config = dict(
    num_hidden_layers=10,
    hidden_size=192,
    num_attention_heads=3,
    num_key_value_heads=3,
    head_dim=96,
    intermediate_size=512,
    vocab_size=8192,
    hidden_act='geglu',
    norm='rmsnorm',
    norm_place='pre',
    norm_eps=1e-06,
    positions='rope',
    rope_theta=16600.0,
    rope_fraction=1.0,
    qk_norm=False,
    attn_scale=0.102,
    bias='none',
    tie_word_embeddings=True,
    parallel_block=True,
    init='uniform',
    init_std_qkv=0.0244,
    init_std_o=0.0,
    init_std_up=0.0244,
    init_std_down=0.0,
    optimizer='soap_variant',
    learning_rate=0.00441,
    lr_mult_qkv=0.7,
    lr_mult_o=1.65,
    beta1=0.95,
    beta2=0.95,
    lr_head=0.0108,
    max_grad_norm=1.0,
    warmup_steps=200,
    schedule='wsd',
    decay_fraction=0.849,
    decay_shape='linear',
    final_lr_fraction=0.0,
    batch_tokens=131072,
    max_seq_len=512,
    doc_mask=True,
    train_tokens=463400000,
    max_steps=3536,
    dataset='wikipedia_en',
)
Each number is 500 + 40 x the weight over its row's rms, rounded and kept within 0 to 999. Layers, rows and columns count from 0. Numbers have three digits each. The size before them is the row's rms in percent of the matrix's.

# down: layer 6 MLP down (transposed), 512x192, rms 0.119, rows 357-387, columns 0-63
# gate: layer 6 MLP gate, 512x192, rms 0.118, rows 358-388, columns 0-63
# up: layer 6 MLP up, 512x192, rms 0.124, rows 358-388, columns 0-63
down357 096:454462526473487550475525473510483390425404484502464513442501463424511555434461542431494540517474426531469532483434466538490460514480501552557476514445559473505477541485414497451459603492475586
gate358 098:488521506442474568502599482499482565571540512527504423505486493486541488452450438521515527520506532470535550464519539467534450495474432500619476533514498456493460499533543471477546422396534566
up358 097:492504522545455533469537528496543504485454485449429512416519465554496588565515554418551510508439463492461523499574456477476560508549550497498508527519526537450552512460491529423425554609536474
down358 096:508506468497574532501520544499495498352474548460519544537504486509554468462480462481420515422437499508470538542543526437536490493462429527438530547443469486458486509531508477520505460494524495
gate359 092:497527497511501537472561531437541459544490484480489463532519438490504459542517544533457527459436570609462507524501551415452581448430516500559470578481506432586538542530487479494490505525503456
up359 096:419471512490517449501490523554547522544479513503504500547537467517512513460474483530478449484476549489484529497461453532538537399568451451585443513509518540543486463502581490497489458517497540
down359 104:529537420485464566490472481505535494482529465461514451514491441488457498543473512551591490478521559469404533573502495488551449516549471525492521581522613562554480442473453502450468533463524469
gate360 098:486524533484540525474520500534489452465504496598591404512544478581466511507552484488542513504499499520539530477514535544547630523540532504564582478523459470452567538483439526523530390480553525
up360 093:474576478515474511555506575521484534523471508497399512480482507552478473465476479487512459447525459502545459567452484482491452457541551556476547506575539551584478572486497477444538440508499589
down360 099:439505471579480473536469486561476462484430527449490480492444580479519403527481507555496488512553495439477544583519499508535514420431516447550474482452510485549466464425487534414493545455489535
gate361 094:489538502525503433539476474504473507427470510551498534522480478447475490491510541485494505505488495517546455422561477507522465542528430510497464491479525481465480502476499551538432536460500539
up361 093:535519453538479498484484508529557480499587542453496477409466470538447545526573474568516550481498502538466528570495541492511458552479494473462529536563513448577506454390546524495540467511534457
down361 078:523468479430544458479541499506498517465493556496475524546562503497476454459487502467489477507551557468534440511490523528527544456511521463536436463569404481483525540543500483535622528453472470
gate362 105:478488484541488472519489428532494482486532460576563410525505468459521462494509499503498528564467556532556538510463509449506478511507513546462491496521447567452509532490508428531544499487484537
up362 101:428598458493454474510498427465467462568459478494517542458529482490514496515487433447461485504475478495518492496468543500429502556465440456550538547503493423492515525504493489478509465488525475
down362 106:515514491451520496482471479552492466504497482534568459561496489528564566558556519548499494544494442542450533475516518516543444516438505567516486529484471490484597432427552518506521543457537486
gate363 104:511486564538522510469484537486481512495499474423490545512495514546524542513519485518508518503479494541474472498509533463447539539448510429505538559462483525468532451494524491459477437530515498
up363 099:470483517484490501524470538494618483480481466542466490484561507390392493490518599497482557591452523517518522483501573498486499418469488496517578439499462485519505507507488443430562548467500501
down363 097:489424552453476492400445494506456550528546558481572436523471529522488475444474555468538461546490442461510515529541494569539544546502551542538486550482577510401515481441450448518459544573471557
gate364 092:543527472500552495488465502547514497543511483515473454456544481557527521480505511508526452440520472560421513574479514537534488540541474552505542505471439457533586511437437512544471508422502502
up364 095:432507472527534450477514511451488434439447491537511489459505480526456464469452486469431441535468486455501496428470517495453510447521525573525477561431483430522440568496554446530482498540439504
down364 095:488558531509492526504487516516522541445462474411506543530549483540537488539500543550564501522492477489527460607476506490530385503478544466517448527573514567519550488545481551522483490420573521
gate365 102:539522491498519496516509545552560487571416501440424534505453442476505543543468521517478521470536485548501488500448490429495486466483397469479516477490554511525492549539492433481472507488529492
up365 098:470411455485518524527404499575528434534484573466496499544515437432524424556441520516545458497526512469473499521459523477478485520457486452555442458487525483542493516588586521430480484427561499
down365 100:484580470548456441475528542529536570421406494513471435509506573500556441464544516522529524528515464556488505447499508438485499429501551554473473481491526573556554483460475487537530515478489481
gate366 098:465528483408505446492508479470503486466499547560489525566481523497513451484505410461437466525492446538523538501453470482533568484493548490512497434493470495506472556498513525443504550449493403
up366 104:556481476440501505423519496438506455506513558443524530557471485547568455496511494468509553506441483502469519498477510407524462501462530475519471456467498430442456472519477541541523525444465598
down366 105:481518487462533472478426491482547515496546525491551464491435518454476550447461513529509510474426437551499473518461479468447532495528466476491546482512485510561431510545537499496515518506491580
gate367 105:542519489427439462504499480488462474519514547555488473576470526489452481548503456565470488458479502509463524573523534511484502430539510530441521530461508538473479470442483463509465500532501451
up367 099:479540568508495536523530422455499492443389515512505505514498539506553546461465455517523479510471460504488449420529505480524531613498476506576526474542539490487477532554486480500474452480476509
down367 093:512443562574455448532497490473410528483473451480602496506467469509423521500542505480502465469528482486439507460556475520489489493426489445529518583548533508552492538558493491521470409494460516
gate368 108:425565493463453483490517538423428515484497495521473466500453535449474516528559438456533552496548540536530455473598548444469503500510484505573531435478483499464514477541520507531454471450502561
up368 099:500443544566424556514445494455436490472530561531522538539487500478514492543578514514572484460481549568519497488510532497467419573467481499522468510526495493500566473493541519494500464472510461
down368 104:506508551534480532612418475501576522562488442502532469510533534457480556465470497515487469476417494435525590399524492532488526522424484580478430535501538565532502553481491538467572535530530497
gate369 095:482447497544508487516505508435474503485547492452483504508459554498534521502530525532472513468527569508497456524485364468464453522506428539468507435528533561537478502500512536490554500502470581
up369 096:465527530450526472467531481506518501533442475491481527472511523484456433446533508461508505486441552514494503467556473556527507600486465385528482518536452549443519561535501449561454524485526490
down369 092:552490451537459533475446495491468529485551518496529472398498438527477561453491464506519480535548460462410532563461575504474554497496560569534497504397581506471480508497502498442553439531524488
gate370 100:496466441528434491514475490530452476552527515516490506518540491528505514507466483474513474481508453491519435506462533460508562474538484511421558528573526560499469505444500537475407483491466501
up370 098:467467495621418478472422449568525427570496490432454562520493496553503519497507591527519506471504485542434440483489492457469477500498441524490472496581502475507451483409518500513457476539537471
down370 106:573518489474505543521513488502465556534499502451572507505480468504544412509501457493458461562502485598522504535446617478477428590518482517473521510523513497604470518534498505519463452477510494
gate371 104:513463526475504474528437474528429515458465443523519542532501536477483558514491458484424518465501547468539524535508515491408517518517473455562447495508538515468500533540533469446472469475507477
up371 097:405563485498556540468522466445511527514560525474590507559443481492499491508532477460533477509478483550504475580477505483482514535488537541520492600480479451434558475462437547505589523559498570
down371 096:519486423464481576436503459472507461520571528498463555502528534460476510439482509529510526512490556471508535516487473540482465536498465502464484456560466532465530523499427550519547457555543454
gate372 101:502399463529507558496530551510523495436591492442456439521459517550433567547462506448487554455472570526509566449470535500486493542577467496489507471506442562443456416604493509485502543510540572
up372 105:459524493572506545523484463469469413465526552501390444537507556554526522494555485504495448484493523443530543505485522547503517487451490471503555439465500497513531452525493490489481480481561589
down372 102:452462484463535450484496504525472479496469457450622514484491518546501466462525490501524497505503515490522559490510487511429496456465453549516509459537481533527419586500413572533497536481476569
gate373 092:485456466547474575497467469623483451526472521493597530468448521502525543433542537447537467537463482453450535459492558519537485507511522577508499523484521544565485500492495442544501563514409504
up373 095:413448507524593510473509500550496469481498434473499530551454546489522490453451498518529566494625473497473512471482479485448442513476486506528495551528461484522531535552550491501573505511503507
down373 083:500566513470511472513487552476478489564472517561513520424558460487493497464547469565463448402511554500495490547506452554494513470578509489487550565438534481437543451475463512507466582506492483
gate374 089:543364521558512476468494501513550474513517559431498499559528492475430468546492504521497485443525513543441535456496542512522489467587502547487490527527499549519470468424456547561514497537517484
up374 092:542441433448511482537530494417571535493500471486501494424475516538515490518409495512523463458570552526474522457456494522476513466465517478456430494522496560547474489435411501565526582538531564
down374 092:515422464543491462405425551482460504488471491442506478520559513618541438478532503494493496419462422495547490484499483436505575532496514528516492494471484545514457489461490437502541442473497486
gate375 094:539486516463479491489477468523492559522557478572454473487527543559466493528498523459490467486499516424538528559532532454522512436553479481529440551456469536549510484508490480551437497551517475
up375 093:494503529509514398522533530484481592511517488571421551449501425457486438487469532495507557506519514520457473571444457420497480537525514492570528465502468535572508526434561465505509503582455480
down375 095:506478509482471445528485534428506499526525433506489503530462458468487567537512497502520486516490484499495550471551503516463514504513465585471512463512486567470515486483474522500462427515576570
gate376 106:542395517550447500539553438509446507532491573515524446595510470586451527526474458413493478418446553535552505515488496511463477510525522532490538498544461439485504458456444537535490484501503435
up376 102:533595489510422541510558485537532442465511413498481507476489532506455482496509503500582502586505529457471510455518441470508489473524494512535533476536526433553529484515567498515458526480530477
down376 101:535537517450567557487522593496424485458481498549538515566462473441526512495516494539479478561517508472474514469451550530503522545487521493444481489469439420489493525505516539472421515472447463
gate377 100:498452497451456599461522463543546572476491582468466536486444512529508431455486456524555503497453472499430494496480485496460538495450478492465438518526497485494514503426460454486523480556469547
up377 101:487517476530496491460539490502546521505462489508588468521486496386442481499535509538484428488528530504541477495489495533475485522462509507543470479466563501562570542489502526440539529474484472
down377 093:510469487484439502446474459508535492478560526512514535552526512442485587441554480508502536533516462458584485498478499446431528481424512527501477503499588527441549520524494494532546466525617502
gate378 107:486495529488458504443456429440558501509516452445530506506488526459436495471508536483498416408512565553483526512503478546522519573474564466510476541463510459533475543440528486520490492495468452
up378 095:506528503625511440534536504525500497521521503396436572478541469461441511529520464497512558513479421443537514516475473536478518490531481538454520469527465456553476437462479506380472540416496481
down378 117:442487487430497605434442453487574517554496431502509460556478535472503457437497517476443518469551533561533496456458531532574529500500540480526465494485526533506474504497541488552524411463486447
gate379 098:525463445475601506461507442467498526488502502483469473558517508444453535536497487474524489565470462470497510492509552487509505467484472467456518505468462497513481484482514453492517510531606534
up379 093:418458536489465470459454539534479532472476470496462475473602464450539444497512475505533490513381447509516508553492478488535522599453486556441459535519497487428467529508471505513517516464483524
down379 094:595499577565461475541440499493477516542524550478545495446492519492538572521455478495429489458544498497492521507541497454440564502523489473512535439531522527530565480642475587535552452502481445
gate380 109:424488504464403488532507439477471527549530455512499544432470511541557513453568465601478546459553569523511482465468464484434486545519568463490507470462479451488465532503457510451504488489532570
up380 108:457542551496446504443493499506540529560494447469450474425476461495518500473470513505471448449468491448514559488499478526430568546516439521564471432493565500402464548522505466468505482534499512
down380 103:449500483524542522499451498497552477486499483390533482523459514499526529492419471544439476488394553449478501414532505502506493493514423499566483498482477551499542444491510471502551543545440498
gate381 101:460548602474509522447579632506566515457568479468491468479551508532500423470539476566523486504466567483466554470537527586496483482435490526513496550511489465519504462554489518536531485564485588
up381 096:433543452508461499556466496511590525529485536481336490429489541484507468470559503518525518521478490522513520453529541503504544495461439524473522536525436507527494403599483540533529423461427546
down381 098:531449503459523470465443500457507546538444446460457469494487395534472481505448559527394530524492569507424507462523463539549514488491554583566503467474452556504575445424497486460477492521488524
gate382 117:580509535501558499520408525532467464446537487591447526487528523519505547509546433540493556526468472497518534542531447479480453472535521436472523485502479524532565552452456526530453449537584449
up382 140:473550487561500485491491559518483478488591538514494529452517489529494498541470498567519463573478575499499506485529505466500515524506538465500549479569519459515500480448500542502519473521511507
down382 124:606482528590476498585540497462493526502527491545504484460408532513493541558571446587478459465477465515466539553489525488492476441525462515395547479523470560548543504530578477465508507483525418
gate383 093:491494517434525509522456421465565571477485544533502529495460457549456510535583535421516518464436549408518485533515515472513458517458452500584459533469501521461541531483481578540412565516470468
up383 099:451486514529503518514466474493532500492496460585600445505517455530507471487490492426461464512508482557481498560522514516479510447441517491605434540510516549469560509452386540498418486553565489
down383 096:505453539539489520474517477416540493547476545533450563505444487493461477510495503528519528533524461513523483544465507500531393512408481429520581497416516460496502503530485523420503533467501391
gate384 090:469600512506430486477559521504565557482464411495485490483442484525510498486506526527580501530526506510571410585489515455541507538532584511539577433576521508523501534490508497531492519454514445
up384 091:587531537494485511475548536553540449542493595465528574487563500497506485516506483494466491550500464514460542497498525486503471560528410539524493490520478557514494525495495494478525536503498460
down384 098:517550485504475513508467425491485460509478442523416410543476553513528506472463521549531535522457513474534534503473473420454510502536521484461502577479499566429517524537546482462500452544504472
gate385 093:403501505482573542542506546523546503540462469513568521432488531523442521491455521517535526499509479410551519539514479546548595530507498522532509476452482424516543470510504517457521474432496424
up385 095:465497513500468432511471485502385497531472521530514528528464401488489505519516464497508473515494550454484496543418476460500456515506444439414477486530511478506460497537551511452487494510479559
down385 085:591413478543420455499404516551521480456514454532462528507505523542542423465565493527571471563468558531551529467503479478487433533464482479521543521521563460477468533523538471508483465551492538
gate386 107:549499540532454519573503447524487484469499497472544502535481450521472517435507452518468545490519540497465551467531530463566472488522575493567448416476499466500497505521430423501530493579508492
up386 103:474504467534517512523545501466529507481560483475541428524582444478495541401481612482541506444474437568511471520453552454530509508515564446506465536540503473496554465515505439487457477471588472
down386 104:514568528470516449517467507472598475481565501502533536519466465524543468396504454491458533424485497564557484529496556577504479485570511488526450478523551498531497469443549486541519496521476556
gate387 108:480488476482560544462512440509477507534522489593420554450557500543494518472544553503479535483560480545476505498483543434455545506540460509545505481488496469474562520523540519454462441524513482
up387 107:404474484489487495444520482521538447568554513563474456480482475511502539486552496551496503531497451533536449478491517454517470546500430497502516464480487503507554498474477441455488510595468432
down387 109:541490478466552473441514380537410492490504523577482473536494462487508527476440494564505525516550477529492527445484491552536477473531483531474470530510582499513498500515521487522476493363481527
gate388 109:431530529487476544515513514466517523461509467500450483488496530498485525487527437511530505510546501534543577539466484462522586481515490509527516599490435488494475538516435447457474473484500611
up388 105:490520487482505569442510373506451483550492540484473395434505527499459502450514472514505483539453518554578508527397518531463504521502449473457490571450511503517498477471502467523520523557498477